{
  "num_key_value_heads": 1,
  "head_dim": 64,
  "vocab_size": 8192,
  "norm_place": "pre",
  "norm_eps": 1e-05,
  "init_std_qkv": 0.0457,
  "beta2": 0.98,
  "weight_decay": 0.035,
  "lr_head": 0.00546,
  "decay_fraction": 0.544,
  "decay_shape": "pow",
  "final_lr_fraction": 0.02,
  "max_seq_len": 256,
  "train_tokens": 121000000,
  "dataset": "wikipedia_en"
}
Each number is 128 + 24 x the weight over its row's rms, rounded and kept within 0 to 255. Layers, rows and columns count from 0. Numbers have three digits each. The size before them is the row's rms in percent of the matrix's.

# layer 4 attention query, 256x224, rms 0.0979, rows 0-24,64-88,128-152,192-216, columns 112-223
142:124124155125136161171110126148129113159118135120115124157104111148102124128102132115143139113104123078111154109142160116132136099119148141127117143141135143136133094126140118124095117165149155162121124115166126154144081117084132155172155136151136106118074159115116106122160070153170127142128149170124117149145104169127132098110152122156
107:115098129134137110165111118136196126128112101146137131086157130162127128122110123129143105125131114119131146166178131149131145110124160145144135136101126150136132130099145147153144142118116129092133106109163084140120116132079113170122154177145133131119154174143128137191111204150149152149119139146115148144136112103110123069073142128116
109:099119138100136122136095111148163139149109090146123150109139100141115144092124134134154101136125110093109167151163147166141132111125146130137141128125146109135158142100131117162131134124108153067135137097158102141127130104114095151140140146173148111111141163179145123181112156128164116131124132139118096165144112177131143052072099138153
116:157164101107144135113142135108108181095132118116158151078153133153139144133169134110131116133141149166131100103111086143118111185139103145109112122140135141140149164128162146093147125140125146127110120125109115106146144124179152135100109114102110154130147101141143145147115171126101125142116120114145106102131163101115140153154062119096
112:122131135106093110115139084152092092143164146099103146186134110153145108141147137119126178125125127125119092101117123119092137117133121125125138143149112151144131093124125108085120118131154133172141151175125141122158104144106166128119128082120134059165090098100123096095136071144099106124109108148137116121105148162140123163146162115115
093:111094126105124135151134145155138104138131127130149134096068152103127143122153135119114135105125099097137120110172138154139119083136125146091128179126125120091108135114091103139105158153123154119144126106170145128132135115079112158164149143181169109133175179089126103142143084161142131121098134151120128149149109119144129065109158189102
120:132156146178107116116171138119119109122116158133113069146141145106123111133059136163147136110125114166150126169109147079145111148157176135141155104130091149096117105132151129134123147121137124140133124174135137147080151158132124075106115145097094159099109135133121138069128154119149129079162121123120150152105112109165121175128144137161
094:101132143157103102153089129158137127164140121125114131180122050132137147107153126120137149095153167124118128116133151135107119093099125119157116137143133102176182140119128106152130123097101120133173136141127102148132114128097135181138090105178149132104090166124102090135142135171122080108109137158156125124116119181155105133075126110177
101:089138114137115135155095105182134086144145092103096135171124083157157112164141139126122155105137120129127116087154117152099101078089098127133130165106115161167132100107093118127107109122147150144144141156118094137177106146087149134146157121151146124123118123114132100151159113160075086128134119158092117086128158171131143159120118114112
089:097095108147135142153150132130104084173111150120173161075096125115122136121149122139138157122166093092138160139155164112142164123144107134122113149103126131125117168126077126159121154141140186100108142105191124102145139099087095114131144182125166090167152172137155097139123097145107134159126098149115148166164095152130129111091124177090
093:102090144157119132166092097161164095157131097145092129169095080112127142150129136135124135113124153136108151119133161131094113089080129087151148151084108135133102095108113118129141125101130160105150121161143104162144162151071138138165157153159154122104126149128108106129156158145102087100094169151121151093108087153146127135094113121154
110:134096106117117125168100095143137132164132085136137131099090085109128120136152123137154121144126112112117093123140135167150132127122138142116113166121150078125159149089092149143114120126153144110132155084134098129170106138129069144151141111183171129147157153163173099148180116158126113143153109153096137133161126146118152094136145109096
116:122156143149131139098100109113106116165114141106083115143137128099135100173060131151131138158134150167138091098127109109119099130147103128117152122115114178118110085127121154118107110111162134164144102135101138139148114137134140099123127140071094166144097111117137144135133129124113115120172109135126146096134151146165184176137123112122
089:131130116148145184159096113171095064147117158132126104156128112093110110149148130149134133112138113155118106124116134139117112105125102098107131177124102112139120118164089132156119118137140182124151140141124099148160128127082124120181181149142135138170134186142155086103153089152151065107141103140115125105138096139117145108147168170121
103:100120114089105087149116115151102155127188081116101179081122071137128117118171130131128150120142131102131120112167118158104140118145108152117123139117144126151166117094149097107128096138119095097126144113136131104158097117153125152138149122155161076138131125158154115132145151125096100134163126141127150149144150156103137069101127103139
101:139105120123140123139154167158122105137117109167127154097060084104086101132157127133143143105144131124143135113167141131161123111139128126103123120135138092089171124123092092154155141124127167103145134115182127125188110135130112160122113168143127127093170136141126117157180161093118120113159122156124134150142130137139127082133119143117
081:142107130102108119129072131162154101149122124145123129152105075115120112150140122149145151151132139117099114077137138180092084097109146129120118151157152118136099118120093086142131141096133134151133123134121126142177114128100125155147159119213155121116147153127146087160168124125120121128119127149097142084135133152115148116116147151128
090:109118145109139134135127118184162075113112111169137093124107131130136136100171137133133133108117095113117121120178127160124122124104144125162113115133137103122079155137097069144150156108102186099100151123138135171147137114120088160158196137166148080144161184157142100149165108122158118139128137150143124131157112111102098069144143177102
098:124087113113145132149118081181122105127140095149119124102111071130086088141133138140170187156172148164157149105155104161139088121102137163118094141126140116113143114089127114106136105098152124077141118106185145107169138113116125142162129127144168133121130169135127099206162157103128119150135111177117128146155138148120111103146112141095
093:116125119141177152103167139097145119135099164170167126111141176131159110132129139113135130137149122117110127145137137081179127146130140126126136090123099139134086087133126077146129135150104135104075123102105109115153144115160124102114167163102095136192118139127093146147143056095158183116095153122126100132154090091137087115134177161138
093:147130110141109166163128158128172103142104118119127122145115089140152140105188116088081134093146164115117143101083165141121196120118102129153112146116153122153135128182120119114146138099079167124120141147138114153129128171090129187136154136160099125107132092094122137141116094176114088117126160128127132108138127136107111130135134126156
079:084143146134186122117134149145088146117105155125137095099139144138101158127087145131127091108145091158142162170135123138162123122165166129123125118105160121108121144133113110147146144104138152085108147145125096116097098092146127145100109088081135104114137140152134148110115121096168194127111144139107089155121112107147092135120129100137
107:134126161144152136117133167131166139138072149158129088159105174125159138123166119111097104114118105094085108141105160091158168152148138080134142121126122132124099122182096108156119146158077164129105113112106100149109149106127146143106140164133102114143131136119115149102099098133150150126127155099120123130148108114141109136143164136167
102:128151155154130132131121127109142143114100137138116085142128143094155156144084117159129077123115107138129115139120143130119100127165148082157119117116125133146099159141135161169082157143091130124101127134085107155106156124138128125112124126091066123139126154133145126108127154118141151128152106081132167111105097124156171159132128149103
106:140084127093131125121116120167138075125155095148126126126088082159126122124156153104152175153164141083125151117122151151121138153089159148118119145114141136112130117094122078114176096113128136100131135076137129121149113134130109178173194116160153085138127146121122080155166118117109095149124134172133129121131122121074091093117122128094
092:107147148098112119140119119112159161152151124113104124162133105165079095115114118132136113164115130108088121155123120098102152136096156110120173120104133159153134096130117116127125156157157131145119125121107127108140073098134124170140153116140129095099120128165122123141100150150149156155115108153083148143146113155156096112085106111156
085:155084164147129139162141090096107161149160104140138108120141109137135123121103119142165176157120135072117135136099150120134147133124123109151127122158130125144146084126146155092147160154145123128156164088187147088128124110140156116079167121132131146101096110172121111177130151112140102111111116155112152122124138152148100093118159091120
083:096125114121123105114173091052108156129114095153136162062160120103099116134101129136120110171141115122114120148152143140091166093104132113122117125107108136142138166112132147131140135091150105122093125131122145122136130176158138088095106113125116149157097120164135125168098139110158112158137089121127126116112098106167114073137128133145
075:131144100150135117076185149108130148119084128132116126074142089104151136163127127147141088121127114073128122107127149144120081109147110080164123115131132118092115163145112095144147117145156131112131115089160106071119187158140157113112117128141138152108112124103130136144121113140118158162109146139147154116108133095149148113160116138082
085:121133110121144125148128101148115130121138108130086070195117098128096126105105122172131133158133130120135115129147123093154127143099162147145169097101087156117142103097153119107103136122134129157146113127148133111130094099107124151167177108161112120098120125147127129104151132162125140134121129165109128131161133171171126121119135096129
077:077089145134130105087136144131085166135080149135104148105143167138098129147121118127119106144117136115154131140134123162155167137137125091112133153126158131125174101106144153148141140114100166125136158134163210164106100153100123120134135166116097158132113109141116106155148105147114098080124110163116123116153133106123134117140151125141
077:146116137103116123152144098133150134111131138149146127108131061103109154136102143111136134106136127165100135117171131114125142151133110091108108132107087160115152138114125118133055120131127068128146128130120140070130139098106148140162139120117110084131158142124154122082107143117154171153108127099141143188101147141141112098095143132139
079:139139126110137143100102099148136097109131121145138136101119149092131128105119127150139139118141129156155118120154141126136091100095159212149123134121120144109137095117176137127138129111112160139154164168103145102122097124136110108160185132102108169144083144157109135108133138173110095130167150107113114091158168162089157105121093128104
076:118155098120153157129114115130158153148102131132111095182082085118108161116111121141130148122126143105086130096131111096114121104151132111163113166107139164126123091113129083129136145152105140107167132085105106122130101105177111168078088125137112081083095109096159128113136123155113170114137123115110152139149118122142133103108116120136
075:110106127127158132132119165130108095098108105130124121121136145090089127128107122131133088143119145156167141134098116151109112123152205158128119142115130114102156165115175140149110119147117165122132139138122171114052101153130122101144186143131114162108130155137146091160109127156123099127140086149123109136141134081102135090107110123126
078:161093133128080139122142120127138099152109132152164101158095088122089149129113142100093141119129125134108144137118153128119189092082162147168145088122131135099104121120123106134138085115082096109159141117122126142084131124133086134138136128096090082116140112103085154086131134149127125106153174123108116116139135167142101142104131134143
075:125122132127135138108142122103108133104158117124171107146140161128132115076132123148116132154131132164143118109124115148078120097126161142122137082117111124183118117131156136160164160127127148118111120138158133175076106178140118118129101097090155129155096122120149118105102152132143109073101126114130139117115126136078134114104082158125
084:157126093143145154102095142098160093151124143123098112120102089101151173110126132133122132108149097105083160103126142092128108109131063083122138126135141160154103091152119125142120151122087105101127143171088103123144142090162110145144118125139099083090110126093134175119165136129114118146148169138135123148146130149156140111133148104162
082:142100124083132129110094157140136158097106113143150105160113097110104142158120136168138101141172146120146175120105129134107153150123132107100093179140169126147159126119134193118129143132147134117162164102120106142085097114145099131145105118111107089131096132134147124120120148195109136113092096108135153136147119142120120089096140133134
089:185098105100130094125120127132098108108131120133147101135075173140110135137125126140096158126109110116102149122125128122123110129159121139092127137126085122075123092120134146099136115148103154127136174102093138148135121098109147138119156137151140096147151140114146146138174161158112082121120172143081170157126153143099133143118134111148
099:118111075132132156123141139154151135118150138136132135104154137133139166097132122122115137117104114132162154111097119150113117122115132169105173154110146086138151164136150118142100120170119121118082127154147147145070139139132128092149145160085141111180135122082128122091134159126099127134111149110150152156122141095052123154103158140093
079:121124086110124140070089100129079107126104119161142114102105107098124121126123126122124126140120136120112112118123168093124124096124129129132129153124119124130165137109136127139098118118133160087142155132104152161162100091161124171133169118119112108107141178113121151125173131157115115160114186136135123152155113138132138128145108144166
076:064133158134161160125109121154172153103145109160158119118173104118103147163150101149121101161152146123171134165127109147175115107145131114139111136125165135100165130126156200150120142132077124108130144106150112134159123141161143098135143153122117111094106121117097101118118141131144135160120093123113127131124107097105115133138130119071
087:128098123117118121130110119084138176108099099157150095140115172138130154111104120145126063136112126149159125140130142141117122095125181115158110123125137103141128130152094163124140137160064132085096136146116132141082116093148087094146191171083132097167120148110147143165137157130135126131130147147130146163115133114089159111104121142113
096:082147129127117151124148174143140143119133097116110168121183141138134108147151149115115095154105155142147130142136099160180124127140147158129128101156133118087143140140146192141125124159130112137080133153134132134085124173123165091118130135094147133111124111103136127139137160117128120113109122143132089123106132108137110141106102127069
083:140101105173090122156137155158175147071153148079127107139153184120131137133159094112092141124128108152117095101127137158101127141146114157157151145120113144126120138115163173122123097152111121160152152098146144135093167132148120127097107109167120094149154136134119100098092130169104120134160107093140113094124139175099145160102142131084
089:131168112129170100140134142103106131155099116146080138093128106123123134140133146173133132133138134171075070096120142104134117123083159097145156112126156121121121110129120105139115143101171131132143076122120095109165135126107122134157077128141133178108150118149146144137146126092105146158144145120128071128095114143137111157116083159122
095:117153087097102130170105178141128121123126113111093110129163131165121108130135143119117144150111159140103126119160103112157143113125132186132109158126161141134109131132133170118132110101147110147105140157173166118123112168122151143120135118119126118097122071086143162127114169106099111095148094133143093120121156145135165136092106115159
093:127133089097134145131143113084128074101152111117127161162099100130082122143119154094106157158118130092129120128116115096180113090128084113142125157117128158094160108097140155103129158087123132106129129160116146118118092158109140150136158145138093165095143102132125134088127138153125127109138108128149164116129114131158118140166149106172
088:131074143112100124116098095176117109135159123093146151141068090085079124141127136138135142149136127097128140120111127138093133085136126097086099156146120108133104108098111140124134122102118179114169150131144171155148113129107118127137136120138154118155153163135139108119172116146156076141107131122109168112167125143139115114139148098155
090:127167123117123155123112160111095133125151109113160134123129106088165145178168131124085137128163135134125124130127136126144116149132113146116134134104123153095115138114085131135168127123131106114132103157141134086116142137122142128137136103097095118141113079169124132106067060152101147120181108093129112097121134101118144141116115130113
092:131084162118174147075157139166175152083131137139093103105147148124106118118101137070154106119104099115120082109158097129128151146098135129108156122162108146129110120116120111131092114103133123140093091083116165126143121099125145148139127140154104144152162168137089143150171128112158146167111164147143174128162146097094100095096111116133
086:099119135115126132095156131136173095121113130153106147124098120125102131070120131090142118153181127146098138129155110123163115133103166088130169103104114131134136106101147105143111120080126110120117108114128141131091135135161116146115143138132157091167170150105109110118161112121124154172114153124131139140147132133103132112108150160105
080:120128068196084130145127137153105089140132162111121118154108123163143122110106113131115118150108167093129167133101164097125143096142124121193160161154150135140149132104104170156153160135132143093136151121139075132077101140137127134148103120134142116118138147094149118170136154145104131115118120128104087140099112145155137137140112107111
072:134162140153110139125098096150095149164185106132125150117118127144134091155115138144130148088090117118117163139095146121122171158142139133135086132138160113098134119178099105133152138148149118112121152167130118118145124144109123110125116158118102131125090138149140105156114158178122140085186124119169132088140132111141162149131116102114
092:116117184091164151131150118133142159103122123150142077141132104105140112137111157103157101096136116147094097146151104150130153152112139123046119087119101079134095124148106097118112137106128100123105099145103142122156141121130092105176153154137097111148104114165105155107137155135182172124112151136117162133157137125118121134164130147168
096:112129122103091079147123131151129153133135155142115185118149171126114141105140121164146187153084121105155113117095133132100123116141068180205148171161144130103157151099125150101106149127161154149155133119157151160130124177108147142117126139144138163158124103138146100121120154091085107113128100157134144116154126104127092152120102105125
091:133113107162078117148159109140111118076155147089164129065111157116125163132196144135099147147113158100139115104115153116090130140114157115111136142105165138146110119159156183112097143124154103175129121119092121146137098145126108089137131099131151129087095109138131109119105097146100138135129085133149130101101143170107139144116146137126
079:144145144128182152097134065125153098105108100164127168119105146121106071154116151099123120123112081115110105107112126115113122133131110122117109131091097118108119111144122129124089132137121120161079137155111122088184074086106162128122151130178110139126128147126146114162136099167145119163164110152154155116148137088114117132142164115134
096:121102189137162157127126137102128177129098133173116108144117118128147099159110141115163099096160100122102108161158126140171159127147160086094125074098122086122094115146122118177117154145116139116099110111112142132133139106146111109110130179120116139121128174160105138112137119120172164144126122118130139146146132112165106131136167155155
077:140122134104161124096153051115131115093154160153131197115070152108113143138148146147119148154052130140135117135076132125123155114131129136129146131123137123123145123138115131111116132162144148155072137082155145121134137168136116119151137136126093161111121098144124139107143133147109131161107096114129167089204145147117158147128139129114
101:119142134156122135114147139145145095090161124139156125111070143107136143162120152128116114134180107119128131126128128134133134130115169080076157128107133128137070121145138121117068128118120097148120116139059106133128135084140093131133093146123158102088156109139124139152132135103125212145148123147135175141110144144147144112140152097110
087:142164110101117135094131088144116105125148121115094115110104121118109102154169173104140134113107150140098102091094095147117118134089073132112132144099142136138094111134094112068127145104143126124115136097170132112146099101073165129142131118151102157148140078108132108129124093154120084134122113154145124078159166135115117118119120142165
095:118114170113180168128140110126154115120087139148120098106119099100123126127121142113142082094143095156101113140135141133164146108150136086068158107111090075114114125138123106135097124137116155125063119106112089112134101082140122126127138176153114098135146145154169139118119134112160172149166144139110158141155133121167111132139174140143
094:150132141090162118126149082074097129153136109146142133100106119132121142111125155160113143110098172134115088117123116084161113106096113116116163117114140123112126118161093084092153162098071151081119100104120143146142123090126139124149148133117135113138123104138144143131116151088118106168139117125160151126167147133172118133183115169123
099:106137132090164117139127116147119101091116093157145179145131150112123095141115165144112097077097135158139123133171143140175112103117176131108130101106114079105177129149141114167101171130102098136094168141118165146119100116115095108106151125134099135115127118135182113115150123112134178144102136124116194134126134139140139100108161166118
087:129139154103157111139137083140148097121107129174121100121106119092105111099135165138136131103127114138060101081141133111137123125125141102059141101112127093117095100120106087136100135131132133130085102096144157107147132070072121118155122134207100124148152092132157085119148094180181167139126136156138139117178146125134124128148149155158
092:138139153117167150111108162119169146133059134159154096112141119103182149116145124109115090103137106135145127165142126113171128116147145099119175107127113088140138137169100113179129146136091134104068118122102078112114115123157114108102163182121102140133138138120145134112105113135155128123136142130153183173115123129169114139134167148112
072:121159149102195109107148094119120128115140125153121121133124131121079110125145164141112128094113102176097060081151100156159138150108166106066142117094109124118103095137133117070120153138134141115092097111141159157128151105106141082136143104129106144122114098135144133133136129135159144162106113116119169118185129152151137129151154149146
093:102092144146150105118122154141172143099099160172155099116102146088132150116129118122148154103114102153103139150152157102168131156179147098090165047120142115114175107126108107150099136142087134107076115126119113120129141082114109120141159169151133115149139118127179118129134094134153121136126137126124163166139111128127156151125159134140
101:155108165179103152120163163150121118096114163101169150109108140113132155099137090110146134144153136157128172145109169099113138118149097126145133081182143151118134107173109123153145122124090116138154111111158075084088144142193104126109118144079153112104133107105145158136129127155150110094136090133144137107132088159128165143131147135125
101:150115109117116133111102187115081128138094124097125119139137145153149121149089101139153120153167119163142110156124114159089086160117094133129112178147129169123162131122149133127139082138108126104159111174112068112117120104150118140142171129113119121163119141151095137156133127076106073106152139128125086118103137142128111170094105081094
096:144115153140122142171109164122134120114086138158153081104136131112145123110118118168108174100125102136115137132141164099151104142170130154123145130156111097080172158127099092169115129130103155124083117114120099084131160106131104167142138137146162138176132110155137100093143089107162085130145127096149147142134093125145150151140117141134
102:148118079117107130132120137075152181175119070132128145137145133155203093144145129121099115105099127107160121138175148157140137123124165166150139165078121110139128134153137139167125176106101116126124175137093116122117115151127134119086169131139095171118125158118106123121126132102128119131120162124121103134121136131138118098067124127111
108:123108143125142123151128122138154112154130158175107113090073115131120162136150161114143184121133089101086140109070157113128135120147102110132145124123123089138126149080096087130133153119147149091077096065128141094144120118096109148158118148161111095192151112134129091123167063134144131153130115134140132114158104133153102124148130131189
086:099151112122099085108099134103125095166149097065082164116131103130132153112161130083133162120112156087147124114115153104089160146104129126105149166137109146135127087074146120076141117138129137162120156150110179120129147160117161153117120074106173164140121096134123099149139076134113100145144083138131108129123106119132139165136127120124
097:170126110135137141122146139124177160121089098112135156095119140168120110155151156144138141170102105086114142123125128146128126152167131175145131105141157155148110126119160104119136147114099117121122121063135109128170147115128149111140122126121107151146103115117112105145147097119098141154126093158088134123135171141137127113126132146106
096:155115151144126120140132172155127145090100156144190112095116116139140127123157142147128101124169097145097157125104172110162080164137146113127152128158127096147121174165143087146126131118082106097113110126120081116129124108163104109139138112125110161097165137166117154103122129097141127143104132145138137130104103166136103127164133141143
096:136101139123140170150129105138105158110136171113126096148152122085134102124108071148104122114141165107101134140130159127164124142108154115163131112129158089143160183170118153156131105126159120126123129158152101098100137116161092123154134167157136110121133171115150145107126139119118139142125149105141094161140114110121159154118144124132
100:122120112133114115119101107123130095154165085109108145140101099131083123117129163090116179125106112122134112131143121142092161057090099116118128147120101144111141132100124138086113118120179166151169121126127210131154111158078149171113090111136153168146116128113152100169176119111125113135114128133150096142111125130163144119147110096126
099:150101102115116120109113137128171122149121104120140145102122133172115135117167180109129141139089102107114140118123095163094109133147107119103123135160147126142114125099106121095138121102088135115118120091121133146120148108133162110160161130114147135155114113103117096157107110131097096134129099156119126090146191112101128151141115147093
110:096129128144120102100151118106123124136128120137121112100130136112116108099090115133123179137099158101126076115128131096143116127134151140132143100109142127131125078091115092120109171139175094197166168113104161128127121147137121142132171166111103133099116106140154108100146086128156130111110139158173160145114123163127159098078130148166
095:110118129167119138169086148140126101109117173172124105121126104102112140103130144128124126136133131121092124119104170110173115086118121115158114136163191102151143146135114126155129088120122164100122103128121093114113109136138116172135115128170160144083133121098131136155111139115147140126122152159100096118133083159163116131110155103147
107:148125108116112109121113093137130109155156079146092170165101111136116082156112206135145143128106118144127104123151081159092148106123114148138114179129127166105116104099112082089148106115149165118181154131136190140128130141093152147102105105160127170145120122126150097148174127110134106148121109132128128099147134114165117132144118108132
091:158090122130144137128093125124159146125103116150143119079137158166111148129147147086129134138127124112161143113136103136107125175180097154092129143151149128112108136122148123083104141125111146119120088089143105122145167117127153104168172133104115117164121154146107109133140115134107091144127086143124154107139142120120125162134095123097
114:115090116139130153142122122157146091177141126167107158143097115146129095117145154132106155140079158136096113097130140143125137110088128159156132116159175109142136100113083104134129114132151151118137138131124158146124158159107151133106144134163153137146080103101109107149146124117126139141120122166103105085127126191130109145093098140135
099:131130146130133112133097139173099133089129120138130128127146133167128157161152109129085092153158112176139146087115146158136116118164141129109144127164108100120144148148143199140133091111095150108065067187132080129129167117145114118125074116145167145127122165150145151166110145156109144127110128102087150103146127136150128152157122090107
108:135114109117100114125134105091085140168129115138077161188139155126124104140101147161146174119099097152142100109155115164115132106087140157146085167084108124121117100120092094138167105137182122132175139155115166103142123140105112134075115108133121153144094134116120104132134120117157150105109128119130084107172115109126120149138120097154
093:146101113123117118135109088129180111121143109182119146128094112132091141124135167110147173155101115084132091105101145165115150113109097146118142152167173119123124112094081094098128110095149175098144119110160173117122156144079123149146162106167134161154125140164128063159153117153125102134135095140124139105175119178125098145133139082089
092:127147135198107141143102161146150141136153189117136169128128123149112143095114138092110109130167106048159171134117107142130179125117133109119153135138138137118117134122123177114137097162132146124149175104132091123127123159122148132126141131108171114107161120156135134100117098148108159151148157158112148149150122170142110131126099096090
101:122115119113147103137122120158145118159144069159148121143147132141154119094160106142107120113132131141069146130105164155167085128133128157112113098171142069121187161141088129131150126158118142100095093181148127151126157152124102119150129120198130132136151117114135120141144153138121147107135120108143172105136141146110119113159173155070
126:151118088103100111143100096118149067143139118173108155153097075135083093119128192141140181149113146121094102090102117166104094105078111140129111168150170116148128136102070103072160114114156116093176122115144171142138116134099122151146121091164135159155119147116132092155147129106109113139147113170126114118151125144103105135133135108149
087:143135122102103144109100130138173114123122132180134153119105078148145119120152162113175127133119110110143139133118122164114134122144104139118141127127162167164134146120139097117136120081130125059121133080169149118092121100101146114143136142139145129194119119120135095164132089117121101156155129157141133118119136139131095135150089148087
102:124103145144115110151061133181132116174135110112110122155112113156152086152155183122121153082115139114122163108137126174118119115100161128123105129146152126127156115089095068081172121162133185096125125110155126154121157117147142113132142152154125125173107135111105082151153125095088119146136130128138079090155118093101102147138126132075
088:138123158114123134124139133129150161094155102140160114114156133141131134173162138118150123135108121135164138123131151128120116161147085134140140118146108106093120149076148134132104128104135115108097102119156105121123115095163163088156127113129137091188146145148123124123124138102108114139132090126123159123161115114152126097115096116076
103:117151130154135131142136130142162127103151147132159137093130122106164136110137107117135113087134153104082136146103192118175171152118126124142162081163137088129119121163142174175094157138098157145113142145121121144113162142157136118143139125134140075108152076116133158150126086158146165093123121152134135133089104136126119088130148153133
112:137157159129145113100124152096119187112112120108146096131133158112152150118114122123126102084154113195158159149132112115106159138127142096126147115114080159105126132142150127115142165127116156122135131129102111074127142127160105112114116118072129114118176118171121159090126163107169117114111147091155095178099145090142113098132148124129
084:122141145122111125145139122128117148105097126123150138118148099116133149138097094127125097134125125156146109129124100123125118108117110108142127155113125105093140125151169159149113121112143115164156124128131078077151140143145135126113112092111135097126140116121092162076118109131156162131130135122114115114139131150163118138130168124147
099:111106113097111119118151104115156161122109144138102131139115149161147121106120131130171141151120118134100121135121123144143111093104143161128074123100145132143156091143124126151197142071144128074164130167151176143093134119114053172122142128151135156116099138141133095115096142123153164142118121133129137105158120156141151076124102100150
131:129088119103105113144094088129128106127154138157120148139101097138074138134115181135133160196107143091116123101082151142124107086125095122135124147151164106151139145085092116090120101102141133092136121103162161125155088116098125156143160096169142139166138141145110075139178088127104090167135125152115127107150116152137095106116134107143
# layer 4 attention key, 64x224, rms 0.0911, rows 0-24, columns 112-223
084:148145133154123140121126140115136111125091125124154084149101151097147130139143094141119138093122140150114105159118178112146135138158129108130107097172145110066134133114092135181120118154126123152121131151106119137071178124115067113129127144159125137125141137135128142121158161115144147102113171078122156153116075106129132129127115166115
100:147134160130084098146119130128136129112103147096106074157120123117142144102140120122067098121155155114100133121064177097119112104157114134074123107092137106132118104156122128141092110127103143118134115160099119164162095137135129116110158119125127089133124165131164119077134133144125122087100183142168168146140095143129112136176135150112
087:149113167120131084119096110136140102149161106117126115139134154160113091123125150118113120121095154136135142108099064130112120132121100168111117171115075138149127088091159099144130116100131137128152181102139158153144101136120162132150158115063104114130148132131122147098144167116114088119126142138131149115137198086136120125152148120138
072:112106147096141139134125076154143091127139110142145159071157116151137128156092115109152129166156086135158144162173098170121156140116085134104141130074118156164160154112136126100151106141170148108146147147132162137136124142127130106130119090131147128165097138170142095126113131107054123141100062168106119130122158152121109105120149111104
080:109145124134086178142125139147088126103130169128115099128124134092136154146120089143130110140124150127126162177111195091147133165114135102145142117124129116121134170146109152132113131130135113147068065163136102112155140112115092096147104136135133177116147125142150129100116124122141144100131139139112165145116056150124144157118101167136
073:116158170148095068158135136107144112102136148115110114182117085111142128106146130120107119089120134111099139134085171078131117072128129131113138102083093135134160129188121151126098130136132131099158089109127099108135120133139145160104143129101116112057106115143166096104150142149126118086158133146166120156123117146161162104142136134125
096:157106115115165166107110123170125170154129131129120160136125109158109142133177132110134115140137135126128098128153053165097119167124095082158102166195118112168111125122103127106149111138139109140127106152137117120109164113136135121135115113136123146165140112092089168124124117096136138149113118143120111103132183143115107160128092128124
081:135147104105124102090131111126094105152132090127081103159136089125178110136122137177151152141108122152143102143159136114118107110120123115150117169099132156089127124120165147134074154119183090132156122108138141107142129151116117106159161115147102138107134074159137143127119140158130076116132141130122134137149139118099129119133108088152
087:140127142148116099131110148103166141137153167105139063138125149132118101082090128121111105105120134108108120163109187087132132097156164147126124091118121087115120123133103115180069097141105147117105101112120112122144126112125108115092124140143109114113166177129133133139176123133173151093139170128154132127134101105141144126164144153154
072:165138125119155083133105147143111123130139083124100138141136129157108094115146169111129139139152136147125108125139097123106103113102135182103163138092086151141119081129139104107117112110120130080158156107111151144171129123119211176096135081124118118104143120137138094124161109140094108152141137147122106138131168141150141117130166103085
088:147126126100136083162112122109129105156144090151117095153122144124114101119125158120128126113114142122159123101118129114122101121141147135115156183141114138123123119095152098112092124129166146162148104124136105109076090109129113119117160126119073111127188109103102129139133115149140120115150178089181135146110155069107173126162139154121
085:111104151143132105140119118112126127143139131131145130134168117127143094099087151138109139110123136113122160166137147120142105098125138133099108106083120116095154088107131106144132122165116160122189158107075167121166106150131173098091139159125143132105120140154139098148159123168120137126164113119096151104153112119109137117123147130111
098:156116104142141110107112203154161125164129208136161136096131131138102145082144121107157148133126134137092107153132173114109089109144119104124117090194141102147146149158086137144112140144081145110092094120093104114109163119157123126083120132137119139139183129113122151132127126133167156134127131144134135125143115105124111154156107143143
076:168155149140130099115066117117073107152128114120097147165131139122114099134097176100127153131129148139146109091085097115116080103102113148161151132110103168142174063124120109116118143128137164176139145126133140115172139152117178183136101151127120148075110116146122124106141122159100092132163165164133152133161166131113160153162129110152
100:109146140126120131134127147115140123128132156122119103109111123105137139139155150104145118147122138128096107128115132143110127086084122122109169118174115149102090093159091128108107088115159156114106129061106103085170144125129133119123166106162178149148141173127118113099159138133107138148147135127078106145138138124137130102141141123109
091:084121190132089108159097100114110141100176099098142121164128114141114114154124128121077132130110122087117154120106161121112105115147101113115144122095105123145162122115109139100077111127131147122148153139076137135163114167141154138143147096128197098141138119168126097128132154133102128164129129153140144138134125174146158128110131069163
083:151115157142130098153105113124137125135145113131108129130106126106105105100120174097091159135127118134150133112102142102142090116107162182089165119108105133094173107113173159130091104116145194127131132096143129176154136157097167153143127124116112123095137137128155107152162094146143102128168118145174124140142147130150158125169138107106
086:143151086119144141144115128144140132144110103153084110133099135112152130146101168103095104098161125143108103080145116106160176126084167135114155158105104156118113138097124093136140090094121189121141139149152139188127082094103124125147115120136116124130147132105118102143156112121103140106135109128111100168104157135120185116120167156076
073:121157180129107064138093103130154099102142083118122147129137126148140101142119170091087128111102131103129144096102123169112101118123128119071182128110111129205172139096082093106128107121125156097100157120113158145160132146135161137155131128143152136127149157129177069158142154141134112124133132165147155138151135141138153150132126097111
096:142112141140148117119132144161163121120132061137148135133126130170139108127113150136142130106134110117144128145105090135158131169147133136168109129090128150163137165117135116102154141117116110096101117163183144182065135113123097097125125144128072109160131103110148117135098138082102120146110133143138120135111135083130098120093164139086
109:082127119136078121115151090116114170127123121098132120138159143163165129141112080117071127126134105100146160163119150073116173152184154166132120142090138123122113131161156144178132110133134107158146148178134132100126133139133102096137134163117125079143107143091146127122067123142103113095122139083110090130111106157129101139071139136121
070:134079116109143141131098110114129161142138163147117138134153123119135150097176078130153106176109120155137166152086108180124108119105138123128093141113123107187140065155138170137162143111097095101170118131146124103145143134118105130105176136127189134120120141123117118101117173120124146107141125137140118107136127121113086116122128143099
084:146062118120141135123158138142137138126108106143137138126126128108111164153136117128173116111152126110119109141112149090106155155164109111147118158137137134143124159123141167071109110142151106140131103149208113133076120109159078103107145146107101087187140117132124180118084114094087102124096138143129148151103106155106075137082160111154
102:186140107116156134111138140126104160146113143146102086154147148108126125114126127140173096133144087177098098125137133125136109092090106106151123143163112140080114086094126128111122148117143150132154110131101123094123119138124141149088136159132109164106146114168067141118154088171161088149146163105158105120099127087108129108126142163184
092:142123130126113107120114135094101091152110141127112136140111144077130117100117198119105138116161088108103152128120157106159150069090163133148164131108115112092114074076142126166129103122134149105126156105114128129133108110103157151096123134163137107098141116147133067155153082156128119134138108132134102164139110126149116119131134153112